From a checkpoint of a small transformer trained on Wikipedia: 21.8M parameters.
Each number is 500 + 25 x the weight over its row's rms, rounded and kept within 0 to 999. Layers, rows and columns count from 0. Numbers have three digits each. The size before them is the row's rms in percent of the matrix's.

# layer 9 MLP down (transposed), 1600x320, rms 0.102, rows 927-1093, columns 200-239
095:501507482481495530505500520575504462470538509512541510452550485541528483503492511521510455476461480477481507473475524511
097:523492504480482515476491465526461479493515501581540476475544520480556467563488476504509470544523521427512553478496531504
099:465469502482490533503437531561515527477475527539462470511508499495476527474471481518485528479502495474492482540492551488
095:504503525481445516469527517472519542497515489526512540493521505497527503499491542480484476507463529500529444527472547495
103:479549533515529467510526481516509461512482539520471474496534474565513479467500459507470487506507519470511472513460538501
092:487474508477519499493520562518493535526459458451507529496512472517542512476491533520477532516520487487506517498485462511
115:437512502546500496473512548500501504471471479513523496506488515496510545511463529509504484450473483513529479453496420517
096:474552451464484475555477476515500483485475493472481471547524480501453490512523470524507469483480515450517541495504537456
105:528490503543527511461514515551540535488491494545545492534552523493498501541494495439487526492511503472500545481522460531
107:509536482484488512483488514484488478517455500493511501474477472530536526488445468505510488521493494523488488522572468522
089:503460494509500522490450470476480477496462508510521505495523503499515482534530482448517514523495518489501500502497501505
101:507508484417510502508503505497508483536506479475505545505475464469491540497495524505540490466511488493484441505534466488
092:491529501499506503500481475506490544468500500484484502518474559516482479560509505494461477503456457466504542498544509516
104:515492464499511488545550491482507468505461513481470488460518527515503500466456522505531495515508516517506498517520514513
101:488520512498461505475524503503472483512523507480503486494477509536480518462502483513501497521485486513497507524499475495
104:509547534493515509515519456481485475472458508513461503498536560540527510492513507478479495509541491486485465489519468512
097:494481500478488491490471543520504543504548525499524492497561500478526479457564479519465487506508523502498526515563473508
107:481496510495504527469544478465473487486480500545502534524463509526482494520510537531460503518513477523458506540509567461
091:536515507488475446497527541502480469473484486484515533496530514523499538522534459480504522468463500502528480473469502478
113:462532511501518461515507498523502499532511538503503551507473499476490503497499490508501451492525510541458490432495480498
098:489511467491510518505470518476482488510495497477492529518463543515515536474498459544512488521502490506504439545511515479
103:533502480519494492553516482495505510520440499502450484477524525506516507504439465527511526510515511514509512558480506498
089:512515501499496532517503525466519474522452530505511498500526522536467550503506540509492536480472470514487535522463491513
100:517503504493489467483541550507479489489468477491544497536508487539505503517507487480496489509521467506471450510520490516
096:471469513501519467524520543514539494487508489458481480533494456488502443478475525501519488493480475504473460511501501513
101:503522484507485465494492513501475456497470518482515482486489508486482511481500502488509484455550526483512516494481506491
091:476480500494522469496473512541491482505473527490485533520458519499514508509503513514555498516460521529511496501505516484
090:488498525545499453501515503512533496507541491512499512468489465450519486482539510467519512501463457504426504521560516526
086:499530530489494434479505505473507501487490509467506466515545492565528503489500474499515504519516526474512535445520515501
089:517463510493490492514495529545482513490507504515523479508477514513490485561500516469527490526553486498466501476524495489
084:507522469462539477513494463481472535504470486507516513494444536464499494496451506489466519490543501497481507490530517470
093:526508471511472516515535503475502513493506473443573533509571483505505517480481528501500494512518488454497468511501496534
110:534536506462535527479500489485493494541490505510526498496448543518481544505484477481552523479555477481512490498497508469
100:525530480531538495492530502488487503484499499497518494481479503525500468467447448508512449484527472535499469498460537506
121:512528490517522483467499535499510529511453479512499485494476512471460508511476498471485475489437485493496511485476446498
106:455492553481483477506476493493529494545528513515545520490503538520489513538467518512523507494476464512491516525542482453
096:488488521500466456492471475486500545468523521516498543483517478466477497488477503504510486491503478507444505479548527552
115:521488536515466476522482469472482487528516511511529508497500476488466495509544482521501519498503494519514522442488481498
091:504441477489542451470474462462474480493492508508484502506500480498533490514522494532516472491470495481475505509497493432
096:479513505462510518515475458510480474508473518528490460535493523527477439463497481514527506507492484465459525470503513519
090:483477511509518484509526469495477521512529467513487447484495472484464536538508543470483472503473503457521524479459513508
105:518539480467488468458510495482470506474528506434516506513509503499509487475481511498497468532518484563538537562503457514
096:536491494483516529529467484518480439533493511487458509490551523467516538492493544496520518477485513471519490490487532532
125:488527516505500541469515520524514508512527511491516489536472544540490496520498525493517511486545502531518455522459480488
090:462481496520536517562489528478471522444532492513486526501502468503456494519447453500456479523497526514456526483491508514
108:495468471482457472463522481537480493500502503501556500494534496542467514485487456523511473501475438496497450520518499499
094:441511513530479470501491495523504521442482505503477495525476504503488517477507521507513455496498467487483486449518498508
103:483498494506484506525517490498523503478456489486475526534512467444450521506514494494524511451524511500475550507483505494
096:528521508532517474458505482506481500556481496482499458482523525489517491488518465493487545519521506497549499520477534443
102:489500513496508498520491515482503483492499490478522469499497536415504508498540488457522510508556476524536485508554482515
107:511517524503530506479469503496507485529495528495547486521489516456491454512492470499493509526525488508522495514529448492
089:478495464495539552497467472511464544523504463520503487445509513527514513473508505522480528523479554550490520464511539523
101:475507486509501440482498482509481500499530539521502480526512489486502474558486532517490446516464512513510525505524489461
105:518450498548458525528489472480462494534479503519490508491542494512525469514517499485513502497499534518520507457505510485
095:488500503547494508520506489502483480472533532499493461447490520477504490480494504533515459477469464488529494515519507522
104:462517508499512500488534505510479540479493488532502487514485487484528480489548469547530498477492513513500497553487491500
087:492538503509472511525500536541521505484516521502477494480514466521508501405506533556453501518459529477495459476531518502
090:518484455453496543515492479521485499537483496489491471514494478479539512520428518506514504456529536468508489489515464487
093:502502522523485544515514519499541518502506474495488495499516556495522473489500529514448492480487514522488475497507476474
089:518480486524519531480525503487487511506529487499453444498463534488487541471519521536533504498488521521533474511474553560
098:534529501493518428519500500524492499495490517486510508514524482491534516521457476509489501486522520490465503469528518519
095:497506509496468498448497543504512455481514484502534491485503486466515501517479538526518461471461459490468487483487469487
099:505493559523491487499516483509484478527499472454475498505487474494524499517496489496505492516512455499527484465473505521
089:527519504493471504495511504540505493484521520502482528500494507457484484467449574497553507476500497436506506520501520485
106:451484487478510481491506492462497531498544503477512450443458505522547487455448468493483496483509507474474514541458525488
101:454495447460487478556529507489551541519501505516472550458492472526503516518476514502519512487516495492513506486560531449
105:521475491522519469527507480505523481499482522513461496525457548507537531497500498511493503460515480454511489493460486517
116:477484517491506485516495487499491512512498481502512480528520478518441544475535517496479497516541519521519502479478521504
114:453462494548503542502485518522501479460546516509488496518548467437524470442495477487474491497518489451522509490530504536
095:466506458491487458508477442491476499498518492552518480472494503450457542515513481468498451502483544495540540513468477516
092:494478520505478520477487490555491518449550542567479499523499494475501552474526500500517492491496512461523520540519511493
104:497465493504495509535516519495554504489530504519544534494485505534494471536457460534496511527516519495490490549443491446
099:472515544488478494488519506499478536541474507503542484503506518469498521482507483528499480511495542530503549509506473425
095:519463494501498491470488473485509497465479473523520491493467506495531503486543514511502519504561493562501515500487538530
095:462509476480515521510495489522471466534510520541516496515513545457481476480510442503504451446463543493489484494492462517
117:489491499516505519521536486511520507448548487498520522458519479472512497498529479501441507470537480461482505505492494516
098:493494507507530501528557528452504468528496519475492479460469534484466485481525505514497525513482508516509529460520515503
107:484529485509516462492459506449477495513484529516490493445488461464487575490519515452513487498472517527482482490508466532
106:515524488436523506551479480503493486485479488485460487479514526547469480508496496521521477482481476510505481463497555443
114:520527519549522531503494518473503488515472530483501528530508530471487546528492480504517503539504472499505446500466482500
102:512485521485516499530525470522462537507471526510466486550483477458515514491489523503493508516514503459539486490461529499
089:508496502531491505516448454484527476499469516486498511475480487498478540532468517476533508517498475490460500519485505504
096:504505492518504502493495525492482492499521503492495490531488532511502519529490527500496535498481481469507511494534538547
098:544500484494480514518515513495547501486539514486496498518532508524521484457480533496482497519494510496474513484497515496
089:513503504497518506482528528509479506472515503533518435495529548513545497463493477488469451490504485450510530459529501498
099:508492472468490508487515475494485498475488467469487507519506492522517499522541538460526490485485545507497512436481483494
102:495513525426530493474518447513490458500553471487462521475496470487513444497525533513509480518485490474487543455503505494
103:484517533504534537507476495490487509499473487505525447507493522519489516486521469489506501493526483508537492459461555506
109:503518512501506553471486446464478526461488530515499524473470470508498507495534507509498474500530531493497465491503520520
105:511513532509549535475487495501511548485537464513493516527484536491470510478493539531528493540506494526465467497557482503
107:477517521429499482494488518512489467482475488547526511485470490538492467497545528513496546479449560540535524474454502511
106:501461485474504513505504465514493458521492532480469476468484525499487492469507520528491571510525489491464477549500530472
101:488480489440523512534521493497531447519504500506530511518497494485468482559517439484539530508470526451525535470481505487
106:542529528512484548499489502481508496548490479526471469551508471512471505482517469577477469497485488531488461515543485460
099:508473511506484480513562514507506536505472513498481518544520527525520479478499495529485479494513540545464526516501532480
105:512534488491529502502532499499558495485509519471485484560548550489514519471519507513543478508525505515465483549528542536
112:527463502482498499470484474447471542473552527515499544520495541499571505479513502462528448549506485505508493514489501482
091:530485511483527467456494444518533532504490486473509490511516501533519485540494481499492456479507482474496510529511497523
117:506518498481528550521501527467456512501475565488475508521525476522489500517494471503489493480488483491479484507496486501
101:510488526460507455478488507498484539459477479450503511474513483506495475471512519530490488481494567506519499484511475489
099:469537442454497495490507503494516515503493476522483480551510465499510505531508470537519514464460510532503518495477516527
107:516533506499517503516486504519500560484508484514493490461521499528551521461492515529478476494514532507484487529492454498
104:489505460476534537541522523521482526514484489486480550523494535523517479519495497480512506500506499498487421494502503498
117:475456489483508478462516521496471464537528533502515510536482479576493520492468517522511479475486492502501484513478537487
089:450482493502512517509481531550524454533475517506519435500503501551521537473492464526480469479546515498499514511541507518
094:570490537505501530535497502482494512528519548464522482519532489524532510512481506485545491490464512476466513487481480510
097:557492495484481461504512536486533500520488502487510498488479496524495504483482490522427513480479514482496516510479443529
091:495497491473493492528506506531511497477482510506488485492491452499477453464510491488490502510487520514478540547507509494
096:525520506471544527501497485496507474482468520516521515500555487512489494505494494493468476515508527497519518500500510537
103:485552476524518495453501487448490524465486512463478503481519511523498495444522470469500475514531520501496467523482491534
103:506489514433499530467472518517463496501487482492519471508477535517478482514509509512537489473517504485547479501508498509
096:466476527524500497496525507511478487486477499489516496518523524487519495508478473481544489460491508506515497432485505522
101:507491496444495522510531464573455495467556491513501483521549563502492502519501461477477498538492515469511491497505516479
081:539491496479494466559503441515504519503529477482521527509524519482502527481524506516482500472492504476505495506475468437
099:504478516457478440473495478506499519534479513500485543559514446513517533504551484544512516502498518500463543477497478537
095:538505545468488515476513529502507450538511522518449495545505496506540472475494484487506528479541539493523483502495513499
108:543524507540520466491486505492505490547495484492501505503503482486520497506465466512500532481473511514502507483488483516
090:505497514524493519555502501488481492505477503533537478531515511500507485474538490527530525515493487541507495484496490470
106:548522524521454446481546508543538506495504504484459529496496472545517462495471510492515541509506493552482488482487507474
096:456478508492458516526551471485488485498533501455492535513515530533529511487505527547515496458512488514510476497493512438
101:490472524485510517480454517511514479511515501467512517485492506482503505514509478499481506466489503467466459513475454511
091:437498476469507507472541472508538547521451508509503495488503488499499462518527523504497507493463465454510523498486465489
112:457517475517495478488482528536469546486458434518485520486454491456473525500484513482513517524491471498492457538462498481
100:477525524503526517521477488487494483492504499508522486475510492514470484486508513509541501530514491502516529518538529530
098:500536506495501481533464498489487459509471532508526493506511465485527499551462540485513508515513539453539532456506455475
096:530530492477500493492480534509538530484527507484504508453487519503527511509450552489510518499460541519496477547522506499
100:519478507456526495530509486472512507523500462465538495489511509553547465538458527528490484458521515494503459478487441511
104:544555479440509564514483502491467541491480440513499501476504553540541499488527501487507490470457484469534447528476453508
117:528475449492496509511502488522553506530459519500462491515518531500475496477503455506513491483456450470520540503516493508
121:524500533521493559497449512502476532480465476526535501459508523517506526532524509500497552518505454503520488487485429548
095:548521500497536512507507476516494475509494485477518495520496528512546514527526471542505491507504513477538525504500472496
089:491471534466492492524535491444533497493477501512506461501475471516497536522464512470527474492502511459465540477546510520
104:544505446494507498469518482468533482533476468504547460515489464463519515538480502495456489460495475504539488515470479516
096:477524514508485511530504480488488500472514468480500460485477514453477475508474528491510525524551495482490509499527533497
126:499502500494496492509502515508455512480468471512502572537519444495492524503483473534494492504488500492504524487466481522
103:489497503450523457465519454467491560499479515563507477527528474473540517499478545481484528472471461512486458469482457505
093:510466487536495487494513477494506471529508525479506506538482514510499501530466525484465510553508471491523528565470515510
111:524480496504511463518505500502517502495499480532513478493515520447471525530513485528511499502460448531520530504512506511
094:503534541551495499512480540552551468480487504545511509478508515540525486502489506503554478453482469476495506476554520475
095:538465493483513467499548508462536482523510516495479491535529478470515546492479467512457490483519481503464486505506530496
104:511538465503509506478461513513524498515552515532516524525493488520511508473494477507490497573505521487516500472524541478
114:518517471495512481504514519492455469507476510488535471468526523509507466460502484540476507465511541496500502529553495488
105:519497470471498508502467507510476471467448529508515486515487499508509498500491514531485508473487495466512538463474504478
097:453500472464525518456516484511500465525488536505512462441517498471486482491514494489493467503462520475531529559480491482
095:507530485536527503524482504518485540461557506505492529529504465542489507494460488523499517503450451534479512519502464500
096:501428512544508473524487507472511526486501520501509507541504522522465496476485529530460456472518473519495504519546468514
100:500505489487485495533475476487499515497507488484510497493509534492461548526483432487538521508489494482457482506515499517
084:516515502491471562491519483517497498522500506497514493457523523529492467493489507525507505521479480508490491550517499464
089:507566506489530504452498532495460528486460512488523450466523519497485539532477507465523474479505486474508529521501498488
105:515456485504490507490484497501532450477486500457486459533509505476529462489494532517471463457510516483486520458499458496
097:527520507502489491521497482515489540488500499459479501474455545537527511471515522485476501514523516493448445487458489507
091:467477515531484481545482491505530523507488518525489471533527523527520499498473528506495516509511484494471506537547514519
093:515459478491533455474454542518488506514488484512495481527510531525507522501491472498512500515487466474518515485455478513
089:498541516515522508493541498505474441523469520477533517526467503501500484499496478477520532472460494518476541445480487517
102:487493498509453510485481444554490502512500532473495542519492540485509492503489498487505527514515490485508506491535504480
104:505493492463520531484498552508492493534500466490506495491464505457485506527501471483539503471448471516547505487479474505
097:515520489435459489530446498501512497516488543523466501507521501501519517503490475519506521526482518487518537510537473486
097:480461492494496519489489492549452504521510511550492454515481495510496484525504509517529484497453478516503475523492492519
088:463518501473519458525507505503495500498487493527520483493480501452492502506506527524499476474537500493516491515489470503
096:519475542508499496517474511513490482492517483526491492491519479486524520479507531488484480487466508510495472463503471480
089:519516505506523498481464500471464509483482497540517511561503453485502519517527473496537464484507482472534546508522499515
101:495487481481497554493479489533511519526520504513505509511479490573530524466522501530487509458495519494527493485511511503
093:524490505483526553441519489513455520493508512539502532489466512534484497490503500507461462486470515495497514525519487499
092:460485429538525489491489511544520490508504520483482550523561466522501486488495477541518476525489475488498484461515462474
111:498488498522509480484499537471571518479473487421525513487521483478484488500525503510503519506529505492513515478491431544
102:524505480525492488458527476501494503453528510520492525490538497513571522491531518509488481468487499511459460473512483556
094:475495520500453533490462521519539459479532481532473492492477471507472484499504506480509510490515472507508489522516496465
# layer 9 MLP up, 1600x320, rms 0.102, rows 928-1094, columns 200-239
096:463475491491508501442489499515471534502516498499579544445472480489503506511492523478538468509494490504500488518475529497
097:516497495483506497517502488529476462504521486447525515499511522504501505544555502493472472530485530507513479480496511454
092:469481467505536492489503494476493529522493511483472474468503493479504509488516499497489495524520488505525516474485508471
099:522500501524489498462526504462465509533517485492528485453478502442489519509567522474474497532531502499528534534461458526
093:506515523485466540505503493489473497490463514440512488503481483500474517520516519416465481489514539522472495498490481480
108:512522505515485528440523510506475470458492506482493499477484501450496519501517480491481455492533496520496462461488483508
096:548499521495514496452468479447482510509488465508452502495525465457451527504547520481476489506507509491507460519488482519
103:513481528503513479498500480485452489495478524475478488503455529509504485514507516510521503455521527500483445475464523424
115:523542545505484532516507525501527472518475485520514499489462498528501499477465512446468512500522527462447478469513474506
102:501528492478459553489484499521496479523521506479496506512517472514496473524500500508552553492462503507490509492523484502
103:507478474522551482470430497491464473506482489500530508514519519513516469481569547483459541525529499507519478501487490482
097:485491528462511547550507536469464533493513520501493508497503450492533517477478498490538551511543513513524466481491507513
101:536498507490525491491500491481471497527485551498459461502516488522456519539512505449470492481539506519513493494511519473
097:525469481494461526479538477466509477585494522448498519490478507465501532553512487492498529558481508483484500497493475513
100:486498493527499499541466543504492546528531465499526490465525460461457524511517560494504527514506499539541569533489533460
096:489513513520489500542478475472488543499534507480558515470486482550541496475530473476511459515508502524505457509460501502
104:514499526495481513501516514531497504486503503491474457506543508530431489501516516509481493492505485477559531512498519492
086:479513492532508528474480497492515509522502523545515483461498519515516490497527538497507479501573478501437516473517504516
103:491520487542480505474489546508506481496535522503494484508507525525518500505542514508474476517513503518509486494483530450
100:481511528500488532451508513472489477508535534494483571491513500502440562525514495503497500471506498509488493512436475534
098:537519549500476480517511478490500477461513513460520518550508534509476521500495518502498493509530510501513482520471499475
095:480508509523498484485521522499483511511512492520462499511518542470490539522526498484538511507554478479515481481507488478
101:518488495506479547538482489469489475512532509496441509516486517490514502480545514490543505519497551496517518511467513490
104:494487526471511531467538488512516492473519443536487507472515465466490491486504552453520518529541483491525447450485512483
099:531493486462498506469486527484450504510484478505440507476462513459446479505526539454475568539504543486521563497475490483
092:522518508454502537509517500472505478465531521494477507468487483503503493501511518511456512463508490485490505486492492506
094:541531473480526555517460509489479509541475506532520533476478536518504500455463515466487497549519506479511458526488477516
088:521470520514498500506518501483509473502482521527569498480502505509484484503494536500473449533504494520501536509449496445
098:519501505528488484510493513496530488465542528477506506514473481489443498496520464529463473510507483437489506481461517483
090:531532504507477512505533530541495500521521547456467501538467471519480533514486531525537476475503482538535517504481470428
098:511536485456500503492520499527468474462485525507474524503502498523465517496508525541537510485460520483470527493503476477
096:555510541520482521494476494516485481500524500501473493539493478493472522490476470468503487517522491502510466472467512444
099:507471487489512528458466479511449506524516462528525516483530494466496525481526502458482542499518542513546541491508522529
108:543509505475518512457451508489504497538472552566492512493465519526472498539509480472534463472531541485468507503478473497
104:495531520490471512498497519444447501496556534461522496521477473543487493518511531522491433489497516489529539507465475541
100:529539497502470552494491544475502539524540483453515509558436492472475484472537527480501529478501549477487521516464481531
109:499505494500480526516537549510515505498494527459473497494469478540498517474500498493498527504525497557552510479479512435
093:451515520535476531527524526510504479563506591528536509517480484473490500490507523504474532515517497507518487474510513498
097:512456492580471524479518548486509534488515483476509518495488500518487512511484499469506473534572496499502549506507457517
088:560523482481533516480483486502532492518537530506496485496499517483522513528505507440509517510514493518476477468514502490
100:475495487464500514503475516494488452538501497476512477499478504536520497508511511487504515490532561516476467503478519505
099:485493530531491511495491509527473477505472527478503489519507500528499517529545500459516496495495505502520492512483518464
113:490478514524445544474521528490465533539509525506490511515495461485469508517514529520519481499554508526475503473466502485
095:533489512477490538453497507504514501520478509482460498525511481499520461536514544494507516449509509484529487527489490510
108:496514502483520527486525500494483538501532540485495484528525527477473543498516498505492499541498523482516490537456539460
102:531525506518440552527522478506509552463501515485520488523510514517496513500531472473461502480518531500507513458463453519
103:528483521501475540486488546485496474514489511501479465487503551473466487483483541444499502525559475498525539475501509483
098:511502505475493514475467491512486496528498512542482503504478515464497532498481514496487490458522518502497562492505420497
097:492507470498488522499522483541472516543537521475491502489502497499501519536512490500533474527506560502505496452474514471
106:495502512554492499469493502519485428472499528498530497531494513479503542490530492483517514527496475556523482491508478461
093:473512582499454495495481501507498486492497460462502513541500504539503510571490476475529496465545466528506489470454469464
104:528570538525510522497533473530526486518526507464512495491530506493511471511499513478506471501516513549512460465496447490
103:506519492455503531518486541543497467489560508458541497486538508490501507526468503487498511442497483542516505504452494526
099:532529537503466476488471526472524493531495474459507521526478463538491475550515478476501495494515519500502500464484454535
117:505528506493503524462527514473463534486525521581491491516484525528498521486518503495527515491494518535550552502512469478
088:528489482506473520468541497525451501482504476506477495482471522463451511556520514491528480517504514473481532499500459547
095:533514529567489511440530552505493501496510508526491475482521489488470537488516516460521529529530524505502501479490512460
101:524556506498496498522519503469524500493495524457506503494510533499515527545511478486540499526471509504503514482471511495
098:520524491470512495511510449509461534507544470509519522494521475494472534494490530423549447453528514482495454445471492441
097:478471477514446543474511526463529481494490536498515497511485488531523433519529527452487506516524554473509537526492486473
103:504506473515501509535474477507470523518480496564476514497486488519514499519509466452537497505541491518525520535484494514
098:527518499476490546472472522484499529488477522556493490486477537457461483502490522485454516461496526492504532535517478472
095:515548495471500484503523505516502500529485507505486518500496464502484555497509496500549466532496484476523483481499446508
104:527517495533494513489516499485529486498534533514490488482454511538527464521560531485512479470531452513527506465510486492
101:491578507517494511489448471510494512520513485496471498456474517532522505476493532532501478513537518485522486473482442466
102:525524497500487498494487485525507518517544494459524515451511463473455509530524522515550522529494524521504510485475496440
115:483489504554485507509529495498497534500501498493488539509474477506472488496492535458484488551487493483546496517497504482
106:517545558506502504518469479534460471516514487444509521517500497522523522530540528524487501500481513565477486517498494470
100:513509486502501510527482490519495474487491536496492499523440519500478521519505506506487502470526466484479503487461498555
092:498477500490490477525463504482506481508533525536462546500505498491519517465501573474505492514506504510534503520486487522
105:510497526506509494490499505516492484509518496470488544500471492487472515563546528480461520484499469487532480463481537522
104:514519519497425540492464556477506496508499517462465497475500474501491500521513531500506504478553492537519482469489526459
098:526498482508481505525464505526500504489528502465495494477552509508470519510473532513482491510481499486491518516488477461
101:484513501482516500494517474512503519476480525513494472530455527490520521538496537494501499520483518501513524516503509478
106:497526462498472504500511508505497499504507522450527497500469437487492497506513516463476486461529493500545488483518506526
102:514514507483450519493522492522484529513513501541478517494471436494499515464505544475557505497523480471526522486499459438
103:493494486515472553440440522508494499540500473521493505490469470487487465494520484487549513511499493494548508511461495497
103:504541486522475482488480536517499501524516488476485479527497533548501484515567493490506486506549508473492485499487465485
100:528488500454482523491492496457492504505508484474487518486466450483506464475529529532518488491514499506478490488470500501
099:507501486516443521508503507504485443471518494493501528529508492522544487500510552487508445511523467531529480497506451467
093:479495505482526503524522510544481502478478492517520475492459495534451480484496532483518531517526494500507541505480510515
096:537491496480492474526480513524526465514517498473519515523496467477516472538587506493498478501505515520460464488483466517
097:542490542482531516483496511504449506502491506514445505449482522487495524514483512496470567488536458481528467504488499484
092:490517516532477527505528533479494489488518491526497523502474470484481494485513517518476472513465511554491460471486462507
100:510502510509519486539525514462517503480477523534472481476537507512536475491502513508430484517521477476564464478473509518
103:504542498504503518520510529543459524538523553516530491537484502475468509509473505521491521490484521509548542502514505431
097:516524478478498496449514506468482478495508567493501561500491482507500492509493526448465514485502516527517490526506495479
107:479510511513492538472516482537528485463507500526517490473467501492477518502507486495488493485516531486548544487505504472
098:527519498525457516529499469492477446513517518478504488457483471509532446523537489488532486480523481494524515523425495460
105:499563545535500535505530528520475506514487535517486491543520453492484498465523558510495504499484534491525506491465530500
108:524489519509497534484521523493460508534521531486508553514556465499562479514509481492518463483535508543500518523485493475
098:479523503495467533543505491504526470501490487475480468524484483474493497475518501468514521490518475526509508486513508484
107:526562555487514491539536505476485469532516522512490475481478521498477504522512488505472507517508489497556493505481518418
102:531513493500505520482496521502472482509533493521501523494464463438517509494495445463521506442522497493488510528453479516
103:517528527517438541485524525507480457496509527509471530502489474500488486547487550487507499498556487523501477494473491456
105:550508484482494497499480489488470488504513488481500510477442457510531484467509491488478535505502585493475494529482484483
097:492538529507477551520510567529477485514512536493503510506501493491462526538473532521479518510481518491504483518504451464
098:507484549504511497491509534495534504521503496484533485503491469498500464506511480521479522537541503509529483483477514496
100:496523521523546511523515458505512501488508459522525492466524532536486470515542523490495508523512500511494487470470504471
101:507518496512488516478499488511514568505498509472502474501507513509498555467501507489519549516472471522546527467488491548
106:568475522477483504508538521511504519499505474550536470511539505501443501505512520446452498479529508529526510497501485517
105:557497526531479494517535504501465524495514504507478522439485481512475511518501502532485506478557520491512496509535492429
112:511504559514491590502521483501505513489522562472481484508559477489480510507486523484526471465527493514529508467500486464
092:496477534522489494500480485500507469490519466512503585489496519470471492499528528504468522516483474556473481446502486509
095:495524476473476536512507530517490566519509492519461538526486497446461508456510514481488498516494515553536505529503523499
099:494534461502509499531515497508473483522483505485506530496500509504521492511500505504514485503529519492525541546476518495
094:506510489466495510502500497524461492509512518505496494522560523521466494544520510482528483501518498456546531474493460482
098:518499529518515517479505456480476487486471536482494464512461507470487496470529496468455538510526507479499484468474506484
104:465511537541545536507485507477473518449495503466542501528495467472499546498517523458478473493511542501553487505433485528
101:499492513457485552484515537482477522488501492520528492518537482529490509491541473511479506463498506495533503491465523498
099:492513516520506480492520512496517514482490488475430520478470508527519464506508545473454530550491534513499496526506485467
096:509496511543541512509500484472487507497482489482496481527494515509491502507491494496514508461499526498503465536494475499
088:458558494536498510465507529504485464479525537516476484498488471528547522540536504505492448517490493512512492485514524477
104:557515566471460527439552474524469504505513478491467486517515483500472543494513533468513494465529534517518537479514532462
096:481516470523498482522456483494504517490477494449539513511477502509497487518484521507485468522474509549480495506508472477
097:464479478484492507529526512463514492513520492473505505485480448482533488541504515502499493529485529485510521499499482455
097:523518515477507491490519523516538470505493524464498530494458528489486500490543510495538480499523474528530497454508526461
103:521514514535467512474549505469470539456555523531468482540517489476513534510526561483495513484512477478535476507509487530
096:542497522503537471487484497501467542501480472537483449483461479479471495523507479477504517532497534513549561536508481531
101:504509526496519499472541513471508502475479543485512517534522470532522491533510520514469461509530520524544530459518478491
095:525503536475507523462480519491533497495496504490480479481491465528460490490485504477502499525529508486493492472475497476
103:501482545471513487469489472520508527513484520498489514481509488472450474541500531484471526482503534505481531469459441475
106:498497492508509532512516558488509493527501503513437532505466461491463491496470507472501462489490523524519484514496489474
099:485511521555482498492499500483505530504504494487517481524479481545483541487553462524443495514542460533525511456504502542
090:583539502478489486555454499518485461501494528450520512489506538524495505520494509479527495513497476479480468526489452482
098:526457511477492517481445525474529528455483548496473487550512478472500540505501517499453505505503518489483510497489529506
097:499479492491520511481495555500493479504521510504513526530459452448473520492538499509509559498521466487487529498488485494
101:539518511526442541488489526508454481473465480503535492486499506467508521512509518453521504506508535520471459500524465470
115:503476495533480545466486540485463530474546490542514524467493518499486494492535495511493491510521499494494499484494484498
095:481542542504549489461518492514467479513503530467508536507519514519466553489531539556518473503513491520489527484507487463
098:502516488575499491472506513486490488430489452470462518525490535488491476470506462515492550530499510512534484523489461493
103:493517493472466520509518510501509500510529490526467478479483492524487509494496531505498512536511465520520478495482494500
102:510514536448536493472487509527466475478479495503498545534505480519500476503518531524534502454491513497546442489508495535
108:512514519535490510479509550494502532464535564518508521521510499500496448507537522491507538533506494483520490499484449481
103:542519490534457524483546542470540467512539502490478562500536491493505467521497493514525494518544506516487440510474494472
095:494470493449502507515481489539491486532506489541482547462519521516534498506518521485449534483556525508504506476512515476
101:511521518487459477520529490468495508517497556471497523484489486473516498501570509479491507473539504517489537490502502482
098:519484498509488486505482551504506463494545497511506522508483458488501460527490503473508487483525507501514483558478475478
100:477485515458467474485501479499427556487505501512498505509518491508453543484515528483476487528512492535491571494495493504
104:521517476499475527500538527479445527473488479442481505501507486483494481526508498502524510457487472482491467471474513470
107:476512539558516459550481536487500453521541542483517536524514497476464487523488502497497524532528535484530504461449500503
102:526512495484520567528499524496498495511496525515534475507523504464475576504513523507480556462543472494489517479482516488
097:519493511508495525476502523508513475498533514495489532550473559509495519500499482491521520536505463481486488456471505511
094:527454497469484493453504494476477504476483489511477530526557516516467504511524471507487496490519533501491511480488513509
101:504527483510531501485494501467496568479503474523483504522519457455497526487513481475497532501517517479546518525482489519
102:476543498503513517471488468491513466500496480493465509533484522435514516476483471477462517520485512523500524494473480536
093:498587518518495509523472497501504456511519441476522480510483515491494494543524503490509547483481520488490512503475481421
097:483507500540502508537530452513505503500490498462497527528495464476534500493529495488505480515478460492521473515496520490
111:502532517533507539509526507484512443482548484504507503502485493506545479535516519496528484487520481506503475496512460463
099:513546520532479534496528530476498528560480498496531460505519523502465474507526500510482526505544497483500511468490484490
097:478520518508472536490493522496487498508534458476473509524509484536504511503482520545502485482581507528486548450481503491
092:499505534498500520527527519491516513507525493517523533521490495445519547457525522545490500461516495519478459479455504521
084:478463489484478479489540508474510526506485508519519493506491481504543485468539499524474505481548528516526537456497538452
098:505507525500503493514468502508442496514541508533478515486528465500477476594569488482480490503497497506471507464473468509
102:508515508567496593494473520447477525516477513520523484519509499504524478495514515476478551474486525505497487502465483499
100:523511501542484502531466501500511540489544482480507489507513529532458490510523511493467485493482490496528481480494512479
098:510503515519473471527500486485519500514468496474497505496536479467498542456505496488476533484517529517472497483520500472
093:536514595514467499492527500510509456491480496484502540502461477532500505501510514505528525533489444481499510491473477522
103:498540516548492518492519476544489520504464552511468477503488483516512490510521486486533512467536514505505531489462499436
095:507494519491478486549533504437509478487501536467465530517459507540512574457517535498506514513524496539479506507501498482
104:465524527517479512501504445515505512470493500498475495470500453515505537536530502505498495511543539479492506505459487499
098:505487471475500529491524494477469487483507485462476503516523465507502506493479517444520468468495451487507524513476476476
098:493495492486485524484477464494497507511539489507510481486475478472498498497487540470494506537517550496552550512516529473
103:500524542537475497524518526547502506519496496493473495553455493463501546505529490469489503493529503469484495517512474518
105:512520491472469495468506536489474476511543462480442535519507461499505498528523510493514512546575496484511483486469472516
092:551503471464531505502538498451483548502490509456520491508514533471513513513535509501476517522505522477466521454476524544
096:506510489528470515430519477471476476521489558519494488521474524514451535496523485487524499485493516468466479497501494479